Weights of a small GPT-style language model, trained from scratch on English Wikipedia.
Size: 13 layers, width 192, 6 heads of 32, MLP 512 SwiGLU, vocabulary 1024, 6.16M parameters.
Architecture: rotary positions, untied embeddings.
Training: a variant of Muon for these matrices, 9198 steps.
Each number is 50 + 12 x the weight over the matrix's rms, rounded and kept within 0 to 99. Layers, rows and columns count from 0.

# layer 6 MLP up, 512x192, rms 0.105, rows 154-262, columns 128-191
54 50 45 49 42 74 45 53 57 35 46 39 34 60 59 38 41 67 50 36 44 53 39 59 43 46 47 68 37 39 36 56 33 53 58 41 42 59 27 55 59 32 36 58 43 56 51 40 58 37 51 29 52 46 54 60 43 81 54 61 58 30 49 46
50 52 33 55 53 57 43 35 51 49 41 41 55 61 47 74 60 47 56 59 70 49 50 42 52 41 54 40 18 64 55 57 42 65 35 67 48 72 42 52 37 59 48 45 31 57 63 55 46 42 40 43 53 66 57 41 49 47 31 45 64 36 54 52
52 43 63 73 61 56 53 51 38 63 50 46 38 31 43 42 34 23 60 46 62 41 55 57 38 37 46 30 53 39 71 46 35 60 38 53 45 66 52 68 43 32 49 74 35 52 70 40 58 58 37 56 71 35 52 49 66 43 44 52 59 62 66 46
27 58 52 52 42 45 55 53 43 53 54 86 45 45 35 63 44 37 38 39 48 62 70 49 48 55 61 45 49 35 34 74 51 66 44 65 47 58 53 40 56 33 32 53 53 65 50 69 43 43 58 62 40 63 35 51 52 40 42 37 72 67 61 38
33 60 61 37 32 31 49 34 57 63 36 51 58 58 55 52 55 36 29 61 59 34 65 61 48 53 49 53 46 31 58 34 66 42 54 53 34 78 64 45 59 46 48 51 33 55 59 53 43 56 38 60 58 50 62 68 63 59 55 59 49 79 60 44
55 42 59 22 80 48 52 34 48 56 51 57 58 65 69 57 32 49 52 63 44 38 67 48 35 54 82 36 48 61 40 68 54 38 68 35 60 44 61 41 44 42 53 63 47 54 57 55 38 40 45 66 37 55 50 67 56 45 44 65 54 44 42 61
62 57 82 45 35 57 54 50 51 61 61 53 45 47 55 45 49 59 41 59 22 29 51 51 28 68 46 61 48 42 45 70 51 26 45 49 54 49 57 42 50 57 43 21 63 40 43 38 52 57 53 53 53 38 49 47 56 58 58 48 52 53 64 48
55 41 36 67 44 46 43 51 65 35 77 49 43 42 32 54 51 50 55 30 43 64 34 54 57 52 54 45 54 43 45 32 60 48 61 54 67 29 72 57 49 38 31 43 34 55 51 39 33 52 44 43 42 46 48 67 51 60 46 42 51 28 46 49
37 49 37 63 55 36 63 56 55 55 58 58 57 33 34 65 35 49 53 46 71 44 42 83 48 36 42 36 49 37 48 55 34 69 47 50 43 54 60 44 41 64 48 58 48 55 41 57 55 60 34 17 72 50 42 52 44 56 45 29 59 47 56 59
40 29 45 49 56 61 53 51 58 47 49 41 61 32 66 30 59 52 37 59 56 62 59 47 69 48 46 38 45 62 49 84 29 60 37 66 43 48 66 41 64 54 63 48 43 39 50 44 73 51 57 67 55 54 54 57 42 73 42 58 47 56 52 55
42 64 48 50 51 60 48 52 59 40 56 68 31 31 50 44 41 64 42 56 51 50 57 70 58 65 70 71 57 46 57 36 46 34 63 79 62 37 38 54 72 62 54 63 50 47 59 63 34 51 37 46 79 22 33 50 52 55 36 47 55 61 60 46
48 60 34 62 61 68 54 54 48 84 41 50 35 46 60 67 63 51 54 37 56 51 50 56 48 58 34 41 34 58 61 38 52 71 45 53 30 68 66 43 63 30 67 40 50 32 65 73 12 56 34 39 56 58 40 79 47 48 53 37 43 49 38 43
43 70 59 46 44 56 65 53 53 70 39 41 52 47 49 44 42 65 51 56 42 46 40 44 46 67 65 56 45 53 61 54 45 41 24 46 47 57 39 33 49 47 55 62 47 62 50 51 51 39 43 67 58 75 88 51 33 36 68 40 36 63 47 43
58 56 58 58 48 64 48 42 56 61 50 54 61 49 56 43 46 63 52 43 56 34 38 43 34 35 59 71 57 56 38 70 39 38 56 46 42 43 52 71 52 41 58 46 70 48 47 52 52 40 60 55 37 59 72 40 54 41 45 67 46 46 48 60
38 44 47 51 38 59 66 37 59 37 44 52 53 40 48 30 45 44 49 62 41 53 55 43 34 36 53 67 61 39 51 43 46 44 69 48 63 48 46 32 47 43 40 31 57 61 24 27 60 63 55 51 48 29 45 62 55 61 39 56 38 36 53 51
51 48 33 58 76 63 61 39 44 41 44 42 59 41 54 52 59 45 42 44 70 55 43 48 38 62 54 39 74 50 37 61 42 54 33 36 34 56 52 45 40 67 55 47 49 41 39 43 42 49 41 40 36 42 33 49 54 58 44 41 58 39 46 67
62 35 36 67 74 55 63 48 53 65 28 62 72 54 56 49 76 41 62 50 49 51 61 35 55 43 76 52 51 35 36 52 40 48 58 54 28 63 51 57 63 51 62 59 41 52 47 51 32 36 56 67 51 63 33 53 60 45 65 43 44 69 47 55
49 33 52 47 45 63 41 48 62 53 46 65 37 62 58 53 62 39 57 52 40 65 56 54 46 42 68 48 43 55 65 61 42 68 49 29 52 35 58 55 59 50 52 62 42 53 72 43 48 67 59 25 50 42 58 60 53 38 54 51 39 43 36 41
55 61 63 53 56 60 66 67 56 36 20 41 58 29 34 55 64 42 43 59 58 50 38 31 41 51 66 46 44 64 35 62 31 47 60 65 18 37 47 49 41 41 56 54 63 37 54 68 36 52 57 37 79 65 47 59 62 50 41 41 61 39 43 56
40 47 38 53 40 59 54 55 47 52 58 56 40 61 31 44 49 32 44 43 51 67 56 35 67 48 26 56 54 39 54 26 57 27 79 54 68 45 54 44 58 53 56 58 71 48 65 57 52 40 66 46 56 48 39 56 50 44 33 63 72 47 39 46
54 55 53 58 38 55 20 52 56 47 60 62 38 74 53 48 44 44 41 48 53 39 75 62 73 35 57 46 46 51 54 58 57 57 48 63 53 57 57 51 69 61 31 55 42 81 59 46 40 61 28 56 48 16 60 57 60 44 61 47 47 57 47 33
25 58 60 44 50 52 38 66 61 61 53 12 49 56 63 33 59 56 52 41 56 55 49 42 30 52 38 42 53 52 78 59 54 46 58 52 44 49 23 64 39 69 59 31 63 50 49 64 45 41 37 42 49 70 56 45 54 40 54 55 39 68 42 40
51 44 42 48 40 56 55 30 47 49 51 69 40 49 64 42 58 44 53 36 73 48 28 64 49 62 65 40 65 37 60 46 34 46 51 49 32 64 46 38 60 37 59 48 36 24 42 78 57 57 37 42 67 53 55 50 55 38 37 38 44 54 45 40
38 57 67 46 59 58 42 76 43 64 35 73 54 42 51 71 41 69 45 51 81 44 31 54 13 41 43 22 58 50 50 56 29 75 27 55 63 79 32 48 52 55 41 57 69 49 52 32 49 77 42 55 58 63 55 61 41 52 54 63 55 30 55 37
53 67 31 56 39 49 65 55 47 46 51 52 22 39 38 43 66 49 45 56 54 61 47 59 55 47 51 65 63 34 53 52 45 60 38 77 55 39 53 56 48 67 61 57 64 44 68 48 67 45 64 45 49 47 57 65 24 71 38 41 54 51 27 32
33 33 50 64 56 42 28 66 60 35 64 30 56 55 49 53 57 43 68 65 61 81 57 59 60 54 63 66 38 48 34 51 65 62 52 50 30 46 55 69 38 65 44 31 60 38 78 46 43 35 39 53 51 39 42 37 56 54 58 43 43 40 45 63
51 60 64 59 63 59 52 45 53 62 34 47 55 49 39 61 64 43 56 60 27 78 49 47 53 29 46 60 74 46 47 50 65 35 55 42 66 65 35 45 55 58 56 62 33 31 55 83 56 63 55 47 59 52 48 57 43 41 52 43 72 51 43 58
49 59 53 44 46 55 54 68 37 41 50 59 69 37 51 39 35 23 54 61 47 36 42 48 45 54 70 52 38 50 36 37 62 52 39 60 34 55 49 54 54 63 40 55 38 59 47 50 55 47 75 54 62 48 33 40 49 37 41 63 51 48 48 42
75 54 46 49 66 57 50 57 52 56 70 55 50 51 63 48 47 46 54 43 60 46 55 58 44 69 47 60 29 47 42 39 36 74 55 70 55 55 54 39 37 47 42 48 52 38 59 54 42 82 49 46 70 47 33 46 57 35 50 55 49 39 49 48
26 43 62 65 52 66 51 49 47 45 68 37 44 56 58 64 34 48 61 46 32 63 69 52 41 70 69 46 47 56 36 54 66 75 63 43 89 30 38 46 55 66 33 40 53 49 23 61 54 64 65 41 44 61 53 48 81 64 43 64 46 45 77 51
68 27 54 44 56 58 49 53 64 37 36 50 41 40 40 56 49 39 30 60 37 70 45 50 77 66 46 31 49 35 40 50 54 57 19 61 53 49 57 44 43 64 53 55 69 38 38 40 31 34 48 37 40 50 31 66 44 68 46 32 40 29 45 35
49 47 39 77 57 44 44 31 37 60 50 51 60 46 62 71 47 66 63 49 38 39 53 65 49 53 65 52 31 36 45 54 56 48 52 58 54 52 56 61 63 47 38 43 53 68 62 47 67 46 54 57 52 62 39 64 24 32 65 34 43 31 49 34
56 43 26 44 56 41 35 45 49 42 62 51 44 65 74 52 46 46 50 44 56 73 58 51 60 64 68 52 61 46 60 32 40 42 56 54 49 36 45 71 39 63 62 46 82 50 49 52 52 54 60 37 30 33 58 55 35 31 58 67 46 46 67 41
41 62 60 45 52 45 67 54 36 57 28 37 54 61 47 52 38 50 46 51 64 57 68 49 37 55 63 36 62 22 53 46 37 52 57 66 53 44 61 39 34 44 61 32 69 51 37 46 41 54 34 68 55 47 47 48 58 52 35 72 59 53 34 49
48 82 69 35 40 34 66 64 41 42 41 56 36 43 52 62 52 59 63 37 67 37 49 53 40 48 62 52 58 68 55 61 37 41 33 38 57 51 65 36 40 49 53 61 79 72 47 53 58 53 64 62 53 32 57 61 60 57 47 61 32 49 58 50
57 51 42 45 45 54 53 47 48 48 49 46 56 61 37 62 52 53 44 52 30 52 68 55 49 58 58 16 55 24 63 58 52 23 56 28 42 57 57 48 44 32 56 51 61 53 51 52 42 63 46 50 63 63 67 62 50 62 44 49 37 34 56 57
46 53 67 46 46 61 33 55 36 53 49 51 58 74 66 40 54 67 70 59 40 79 68 83 28 28 36 46 48 56 44 34 65 53 29 35 38 43 36 69 40 74 70 60 46 69 62 55 38 46 51 65 38 72 48 42 47 63 52 53 43 36 41 70
54 62 49 59 87 59 61 57 63 57 66 44 69 64 76 40 64 58 42 44 59 55 38 29 41 42 49 39 51 45 52 45 52 43 62 48 12 55 49 46 45 37 58 45 53 42 40 67 28 41 66 53 32 40 34 41 52 45 54 42 39 52 59 56
43 57 48 59 47 48 60 45 43 63 60 47 59 28 42 51 74 65 54 43 76 43 40 47 49 64 25 59 71 58 34 55 67 50 61 38 55 65 33 59 47 58 37 41 64 68 51 48 62 28 38 25 64 56 54 22 50 39 52 65 70 48 50 69
67 18 50 51 69 49 33 64 54 60 25 74 45 50 60 64 32 42 63 60 47 58 46 38 39 64 22 51 51 49 42 33 57 32 52 36 55 40 34 39 65 66 55 50 52 45 50 56 50 46 34 56 59 38 47 56 39 53 59 38 63 67 52 51
26 25 40 44 45 37 56 61 25 38 45 70 44 95 53 44 48 50 65 36 57 40 36 40 43 50 49 34 31 49 53 76 32 52 47 63 52 56 37 66 55 35 48 42 65 47 66 44 54 54 57 63 42 67 46 46 61 51 50 42 56 31 45 47
65 58 41 63 48 49 48 53 54 42 52 66 66 51 49 61 54 51 34 56 54 60 71 48 67 51 31 57 47 66 50 46 47 34 38 38 49 58 67 52 63 34 63 37 50 59 68 42 43 47 53 61 75 56 62 54 77 67 65 64 56 59 72 86
61 51 49 32 58 29 73 48 32 54 19 56 45 49 66 51 60 51 61 49 50 53 53 60 82 42 45 64 53 74 65 54 60 33 51 51 16 35 33 39 58 55 50 47 69 41 51 61 45 49 28 48 49 25 51 52 58 46 49 57 32 56 45 63
61 68 50 43 53 38 42 52 45 42 35 55 52 52 33 63 48 31 57 65 65 73 48 60 36 78 48 39 49 52 50 39 43 48 36 61 53 49 62 51 51 47 51 58 53 50 37 45 52 41 52 39 54 54 55 48 62 57 35 61 51 66 46 54
32 34 49 64 41 51 47 65 44 70 62 28 39 45 65 32 57 80 52 45 36 54 59 50 31 46 62 48 43 66 49 67 39 42 27 51 61 56 55 63 29 35 50 56 53 46 38 32 49 42 47 45 46 48 34 41 54 50 72 59 42 34 49 25
50 41 59 54 51 53 51 61 41 59 56 52 58 69 41 48 71 44 46 42 47 51 66 54 46 62 42 58 36 36 52 51 37 51 50 61 39 46 55 64 57 58 57 41 53 43 49 45 38 55 41 38 73 48 26 54 55 50 53 24 56 52 16 65
54 47 38 40 58 38 37 47 66 51 34 63 50 69 46 64 56 38 49 50 48 58 34 46 34 50 62 55 62 25 59 50 40 55 53 56 61 40 44 36 52 39 36 50 66 58 54 65 60 35 48 49 60 42 43 54 35 30 45 53 40 47 51 65
67 51 59 52 81 45 53 42 21 65 30 61 53 51 71 63 47 33 48 46 52 52 58 64 55 45 90 55 44 76 63 47 51 63 44 38 25 38 38 46 51 43 48 52 71 50 45 66 33 43 51 53 52 65 77 26 42 40 35 72 37 35 29 65
47 29 63 45 52 52 52 56 56 30 32 69 47 49 66 44 56 56 51 45 32 60 38 70 65 48 51 55 47 65 30 57 77 51 53 45 51 40 65 60 41 35 44 57 49 40 44 48 50 54 70 27 53 63 64 60 54 37 53 45 37 56 61 42
62 47 47 42 40 72 24 59 55 61 54 37 69 46 33 60 34 47 47 46 42 45 70 59 54 45 54 53 54 51 50 57 52 41 51 62 50 52 52 67 61 54 74 68 67 57 35 45 42 43 63 36 52 65 63 50 40 35 57 47 70 53 56 65
46 60 28 65 52 44 47 23 63 43 34 39 55 75 51 47 59 36 31 57 40 52 35 44 72 40 53 54 85 64 44 62 52 65 73 60 41 61 72 20 35 50 56 51 36 59 61 33 39 52 49 47 55 61 63 57 32 35 45 57 41 39 43 36
53 45 46 56 29 52 48 40 38 50 56 20 60 46 39 61 40 49 33 63 53 47 49 52 99 50 42 57 59 46 57 33 54 48 57 55 50 60 35 31 49 38 49 54 38 40 44 60 50 40 56 40 48 53 17 61 58 38 48 53 63 41 47 70
40 19 46 36 41 51 64 55 58 35 58 74 72 54 56 34 45 35 57 35 48 56 58 48 67 82 45 41 41 36 26 58 31 68 62 63 34 49 50 41 50 35 73 47 56 30 62 65 45 63 43 70 30 52 30 50 27 32 54 72 38 94 41 53
48 45 45 48 44 45 58 34 52 47 34 54 35 60 49 54 57 40 60 52 54 69 50 44 26 65 44 67 40 53 50 37 43 53 57 58 61 34 71 39 47 42 41 53 49 38 44 40 44 36 41 43 70 52 47 58 66 48 58 47 61 31 48 66
64 34 48 55 35 72 45 44 73 44 46 59 48 60 38 31 72 55 49 34 42 37 58 36 46 45 49 44 44 32 74 43 74 47 64 58 76 36 50 50 60 27 39 65 58 44 34 33 40 56 53 63 59 23 41 74 18 27 43 52 47 43 46 34
30 35 43 61 28 25 57 56 42 60 40 57 41 48 54 48 48 38 64 47 42 53 56 54 37 63 64 46 48 44 42 56 71 46 46 50 32 67 41 57 44 58 45 55 62 56 46 56 33 57 49 30 37 49 51 58 57 65 44 46 38 54 59 51
51 59 44 49 63 69 66 41 44 63 60 34 42 53 45 52 47 43 64 45 56 45 78 51 45 61 39 57 35 54 48 23 78 57 62 77 59 57 45 33 56 52 48 57 54 45 37 52 52 40 44 62 67 30 52 74 59 54 63 40 61 53 69 43
49 49 54 55 46 46 45 51 44 39 65 53 47 64 50 51 54 70 45 68 60 35 58 41 40 41 43 51 35 65 74 55 50 38 57 54 39 20 43 41 42 27 43 50 51 59 37 65 56 52 46 66 67 41 51 62 34 49 40 42 44 61 58 32
37 43 30 44 52 41 45 44 63 82 38 54 59 39 35 44 40 42 61 61 72 55 39 48 45 37 32 56 50 52 59 50 49 55 28 65 51 43 68 57 33 60 46 65 31 61 36 45 54 48 26 61 51 54 67 62 59 46 52 65 57 48 59 53
45 33 44 39 58 55 45 59 47 18 49 40 72 48 27 58 57 50 79 46 55 68 61 47 67 68 54 34 58 60 61 68 48 40 22 67 43 52 38 60 44 48 56 50 42 41 32 39 62 40 69 59 50 53 50 42 62 43 47 66 36 46 51 19
55 60 73 60 42 39 49 44 46 31 44 58 41 57 57 61 41 51 49 69 47 32 44 46 73 43 35 36 55 63 54 43 43 27 36 34 52 34 74 40 67 27 42 50 71 46 43 41 32 32 38 53 50 34 50 63 68 36 52 52 39 34 54 45
70 72 61 48 39 29 63 52 49 58 71 44 39 46 55 38 49 73 49 59 40 59 55 40 63 45 55 43 46 44 58 62 33 26 29 31 45 57 58 56 47 46 49 53 62 23 68 62 38 69 37 56 55 50 45 65 67 54 23 45 69 45 52 37
46 75 66 49 65 43 62 33 49 47 39 29 48 44 63 58 40 56 62 23 41 31 33 58 60 70 58 58 28 26 31 37 66 36 30 43 38 54 78 35 64 37 57 62 53 30 54 59 71 51 26 42 48 73 56 47 43 58 38 60 64 50 54 50
69 74 52 46 39 51 46 60 47 43 71 69 53 55 54 46 52 56 54 65 56 47 51 65 43 38 68 31 39 45 55 58 67 48 78 44 47 45 54 52 83 26 49 63 48 29 44 54 28 33 53 37 54 52 55 58 53 68 69 56 57 48 44 37
40 72 44 48 46 54 44 54 58 23 40 57 41 57 44 73 37 69 57 37 49 67 39 64 56 34 40 73 71 29 33 67 60 65 62 54 56 23 53 50 46 35 59 50 37 36 73 50 37 62 64 45 53 34 64 48 55 27 56 43 35 39 63 39
50 39 52 54 56 45 69 42 54 48 64 44 45 49 31 46 62 43 45 75 52 31 39 59 43 44 29 50 50 53 57 81 42 47 68 40 61 42 56 63 51 40 46 44 59 32 63 45 49 54 56 46 63 57 42 43 32 48 63 60 42 61 23 61
62 34 52 58 48 53 56 58 48 44 59 49 58 74 42 59 29 50 47 47 71 67 59 37 34 67 61 51 65 41 44 37 47 28 59 62 77 47 38 53 63 36 55 37 49 70 71 53 24 56 42 48 46 62 44 44 59 57 57 50 80 42 38 63
32 64 78 50 22 41 46 60 46 42 31 50 56 54 45 33 36 42 75 35 53 44 42 35 69 65 63 52 42 36 45 60 64 67 75 34 58 61 71 59 57 52 48 53 45 47 34 35 39 52 49 64 32 64 60 55 69 40 66 41 27 64 35 29
51 62 68 62 31 65 55 72 47 26 65 57 47 69 48 25 45 55 54 55 38 46 41 57 27 46 33 51 45 40 64 55 69 53 69 55 62 39 62 54 70 69 35 36 55 31 62 43 54 59 54 59 39 35 35 50 28 48 53 60 48 59 53 44
61 33 41 63 53 44 36 39 46 61 44 59 60 48 32 33 44 69 50 40 40 46 40 48 54 50 62 48 61 53 67 53 57 66 54 43 67 34 47 45 35 64 47 46 43 33 43 61 35 50 64 42 67 45 52 63 56 59 35 39 45 47 38 50
45 45 67 62 40 57 42 60 47 52 58 57 65 56 45 54 35 57 48 27 59 39 61 25 47 43 44 54 43 50 58 47 43 43 69 48 54 45 30 59 54 56 51 48 45 42 68 35 33 63 32 56 48 57 59 47 60 50 40 67 41 41 46 48
36 45 59 53 51 34 69 56 41 73 50 41 73 73 49 43 46 72 53 76 62 41 50 47 73 61 39 46 76 57 59 36 50 50 50 46 56 43 37 52 61 62 36 47 36 45 43 64 56 58 54 52 45 44 55 49 54 37 59 70 48 61 42 43
57 54 66 46 46 46 54 47 37 47 55 53 71 61 61 58 62 52 58 52 42 44 61 57 53 40 55 79 61 36 73 38 59 56 62 33 54 20 36 47 60 56 67 81 43 58 48 54 51 28 45 40 60 26 54 53 67 51 22 56 46 31 39 64
23 27 51 42 28 35 68 43 46 49 45 47 57 61 48 57 38 54 47 74 30 32 43 58 63 37 45 48 52 59 62 53 48 46 30 58 64 50 72 59 50 55 41 45 57 48 72 40 65 46 63 59 52 36 42 66 41 57 50 56 45 38 28 33
35 63 63 67 47 69 54 61 54 57 70 39 53 56 55 33 45 49 64 31 43 61 56 64 40 69 36 36 47 44 60 52 46 79 42 45 72 50 32 40 63 56 61 37 55 43 59 49 28 26 34 56 59 78 60 51 29 63 54 52 37 52 52 50
45 51 36 66 54 46 39 64 33 57 57 41 51 35 35 63 51 58 54 50 41 51 65 35 66 72 50 27 66 55 42 58 51 39 31 54 55 52 75 60 61 54 40 43 48 42 46 47 45 68 42 54 48 49 51 41 50 42 43 36 56 47 60 52
27 40 51 40 38 39 53 50 49 56 50 60 33 41 53 36 64 56 66 34 53 62 47 61 66 31 51 63 54 51 55 49 54 61 52 71 44 36 39 71 49 59 44 45 27 45 57 59 26 66 70 44 44 57 69 58 30 40 68 66 35 54 64 21
55 40 75 36 47 48 61 43 37 31 56 34 63 54 27 69 42 58 63 77 31 33 63 41 68 42 63 54 28 10 31 58 57 22 62 47 31 71 65 58 59 41 49 66 36 75 51 71 45 35 52 52 59 53 56 52 52 56 50 77 51 45 40 45
52 56 42 51 57 50 51 58 68 66 35 54 48 58 38 43 56 38 50 38 58 55 45 41 58 34 57 56 25 53 43 73 76 44 27 32 36 60 39 56 56 29 41 49 40 60 37 56 44 47 46 56 49 56 28 61 63 55 57 48 55 53 54 38
52 56 53 62 39 65 35 33 43 56 41 35 34 60 65 47 52 45 28 50 49 40 84 47 38 61 47 37 55 62 66 51 44 69 48 35 56 50 46 48 46 47 56 48 53 60 67 54 43 53 64 41 34 50 43 59 60 43 50 49 46 41 33 36
44 72 57 71 49 55 40 53 46 56 58 38 27 39 38 53 56 51 67 50 64 48 62 49 50 44 17 51 36 27 60 33 59 86 69 42 56 49 53 54 65 46 44 70 39 57 43 61 45 46 48 88 55 54 55 44 53 50 59 71 62 45 66 61
47 46 39 39 47 61 56 28 53 32 39 37 59 78 50 45 40 43 39 46 67 76 61 35 47 49 62 57 41 55 37 56 62 52 69 69 45 44 45 72 59 37 70 33 45 55 40 63 32 52 75 44 61 49 57 62 42 57 53 36 65 53 65 46
35 35 57 20 64 52 59 44 46 56 83 35 65 62 52 66 50 57 50 59 57 61 56 47 54 49 28 62 51 33 74 37 53 27 48 23 41 38 39 40 29 57 75 43 41 55 42 41 55 40 63 45 55 37 95 50 76 50 54 50 67 52 50 42
48 51 31 53 46 63 64 36 44 45 50 56 44 31 56 40 38 35 56 58 41 49 26 37 51 70 66 59 50 21 53 56 43 47 52 33 36 30 50 50 55 69 42 50 58 55 50 76 49 43 65 63 59 31 42 43 23 49 41 53 52 46 35 54
52 57 57 49 67 52 62 32 54 47 61 43 44 56 65 49 72 52 43 62 44 54 62 58 58 56 52 31 46 45 61 50 35 45 49 52 49 55 54 49 30 42 64 41 43 54 50 47 48 68 59 63 42 48 43 48 39 53 49 46 48 49 26 39
53 49 42 60 40 54 35 53 63 52 53 32 49 55 38 63 21 26 57 65 29 67 37 36 74 61 40 45 35 45 42 54 33 68 44 33 53 45 39 43 46 78 46 34 41 65 79 63 61 53 62 41 53 43 41 57 44 51 56 34 30 48 52 64
28 47 63 56 59 58 46 59 49 82 32 39 71 67 73 60 48 44 40 47 44 28 43 55 54 56 67 67 30 72 62 63 59 48 35 56 44 11 32 52 61 57 67 54 42 40 44 42 44 55 75 34 40 59 62 45 48 36 50 43 75 61 30 47
41 42 61 42 57 37 58 55 49 46 45 48 56 50 46 67 53 51 63 65 61 41 47 73 62 59 43 53 54 63 42 42 44 34 64 68 42 53 42 52 63 47 66 41 58 77 32 30 59 29 52 48 36 63 52 65 50 44 26 22 45 39 58 61
35 72 52 61 26 47 50 52 53 51 74 53 29 34 60 64 47 45 47 36 47 60 55 43 36 48 39 61 41 53 36 58 33 60 43 16 65 40 49 39 44 60 49 57 48 55 56 52 54 57 53 49 49 57 46 60 52 53 44 35 43 53 42 52
49 63 54 76 52 62 47 54 39 18 46 44 26 54 60 38 57 46 48 42 21 51 75 39 69 41 51 52 58 49 75 66 41 63 74 38 52 33 41 55 65 41 63 51 27 54 41 53 40 47 29 57 54 45 39 71 52 50 43 38 35 33 42 69
32 54 56 60 46 77 66 35 69 43 31 39 85 46 48 59 69 59 48 42 55 39 40 52 60 56 47 44 55 66 42 59 63 49 58 61 47 36 66 46 45 39 40 24 41 50 52 51 34 31 38 43 39 32 73 79 55 39 52 59 53 35 23 45
37 47 42 33 67 55 45 46 68 59 33 28 32 33 53 78 46 31 48 54 52 42 53 53 52 53 60 49 47 57 52 52 38 42 46 73 63 14 52 41 58 69 61 53 47 34 50 32 46 45 44 59 60 55 52 69 37 49 44 17 64 42 70 45
66 39 50 65 50 52 48 44 52 30 35 43 46 59 28 56 65 35 37 45 30 53 63 63 66 42 50 66 80 61 56 34 39 36 68 54 51 69 35 56 70 39 48 66 37 39 52 35 61 40 50 48 33 58 34 47 57 48 56 49 68 56 52 56
61 67 35 62 35 59 59 37 60 27 65 57 40 73 68 66 30 39 38 54 30 60 63 70 30 59 73 48 52 57 60 35 50 46 33 23 45 55 65 62 49 52 40 57 33 64 36 59 53 55 65 29 53 58 55 25 75 48 34 43 45 43 64 63
54 62 57 64 57 51 51 32 31 61 67 37 50 53 69 45 42 69 47 47 54 54 41 29 38 21 53 58 54 64 65 60 61 34 47 47 57 40 60 29 52 52 54 46 85 37 58 42 65 60 27 45 30 61 43 48 50 54 47 44 44 52 48 60
52 59 66 68 49 64 59 40 64 58 66 43 37 63 40 35 62 58 52 70 41 39 65 47 42 43 69 67 48 43 57 68 41 47 60 47 52 33 55 33 48 47 72 46 66 26 60 58 47 33 41 38 64 42 67 52 43 52 59 66 61 54 44 36
56 43 41 43 63 58 28 55 64 61 57 49 67 55 57 35 38 55 70 58 56 29 25 43 35 26 38 47 63 56 67 44 42 47 47 66 63 46 30 32 57 53 62 64 52 55 28 36 59 49 60 35 49 46 61 32 64 44 51 63 67 40 54 56
37 63 24 45 42 25 44 47 44 49 60 67 50 69 43 28 58 37 62 33 51 53 39 58 56 40 38 69 54 46 69 39 43 38 53 58 43 58 40 69 57 46 51 49 49 40 58 51 55 64 57 50 39 62 51 60 43 44 42 63 53 52 44 68
48 49 66 40 72 47 63 66 36 61 50 51 36 59 56 31 39 54 53 45 73 56 48 27 56 57 59 49 60 47 58 38 53 53 37 50 74 56 38 60 33 49 43 44 26 59 48 35 72 59 53 48 34 71 49 70 55 50 47 53 30 28 99 52
52 37 37 29 70 36 60 47 39 50 53 34 67 31 30 53 44 65 47 38 57 43 47 42 55 66 39 52 33 70 56 42 34 55 47 25 45 42 53 41 70 31 65 54 49 53 50 39 47 55 60 61 35 61 41 47 54 59 54 44 53 57 25 52
34 60 49 27 46 53 40 48 68 47 84 32 69 64 52 58 59 52 47 61 55 61 40 39 42 57 50 47 57 59 48 46 63 81 44 50 40 78 54 40 52 50 49 47 59 71 35 33 43 69 57 62 38 31 50 69 45 43 49 45 48 82 23 42
76 62 55 58 52 54 58 45 39 33 63 47 30 36 33 39 41 57 56 49 45 38 50 54 30 39 60 44 45 66 69 45 51 45 52 39 30 38 54 48 51 47 45 50 66 49 62 56 28 44 30 36 37 52 47 60 55 61 21 39 42 46 28 55
60 73 63 68 53 45 57 31 48 53 48 34 48 51 49 66 55 59 43 43 37 43 68 34 42 37 50 67 54 62 30 40 39 39 45 61 49 54 49 50 29 51 63 69 34 48 41 55 55 52 62 25 38 58 60 32 31 37 46 55 32 25 47 50
44 49 35 49 57 50 56 62 38 18 55 30 65 62 69 54 37 68 41 55 48 52 30 52 51 53 45 56 48 61 36 40 47 68 44 59 61 68 46 61 49 54 55 67 44 30 35 47 39 35 48 53 53 61 39 22 59 55 58 55 37 39 58 64
65 51 26 45 66 40 41 61 65 40 52 46 60 50 60 36 41 44 51 68 52 38 28 60 46 45 58 42 47 64 53 36 44 50 22 58 44 48 74 45 46 52 75 75 52 53 62 60 66 36 55 57 42 61 42 56 27 82 40 63 55 26 53 57
41 63 41 30 74 76 76 36 54 59 58 48 52 68 31 70 59 61 31 51 55 37 52 52 46 28 38 46 25 50 55 61 44 56 53 65 50 43 43 31 24 57 66 52 38 50 48 41 50 38 68 38 34 46 45 51 72 72 48 36 46 52 49 41
66 40 45 43 47 69 52 76 63 39 41 52 66 42 60 55 45 59 50 44 29 55 77 45 33 45 39 23 25 71 28 23 76 44 57 57 50 58 51 38 58 36 58 44 34 42 27 22 37 46 54 57 50 54 26 42 55 63 58 51 42 55 42 52
54 59 37 66 46 53 62 65 61 55 52 48 48 67 38 41 61 63 43 52 63 36 61 54 58 44 25 46 49 37 39 29 52 55 64 47 46 57 33 42 48 28 36 64 41 34 25 27 46 63 45 53 35 50 71 58 56 46 38 66 39 45 54 57
67 49 40 74 46 61 50 52 48 72 51 63 63 37 54 42 47 69 52 49 75 35 55 48 39 59 25 34 48 50 45 39 55 68 41 35 33 54 32 41 66 47 40 55 39 47 55 44 50 47 41 45 74 51 41 26 62 52 39 49 52 51 65 42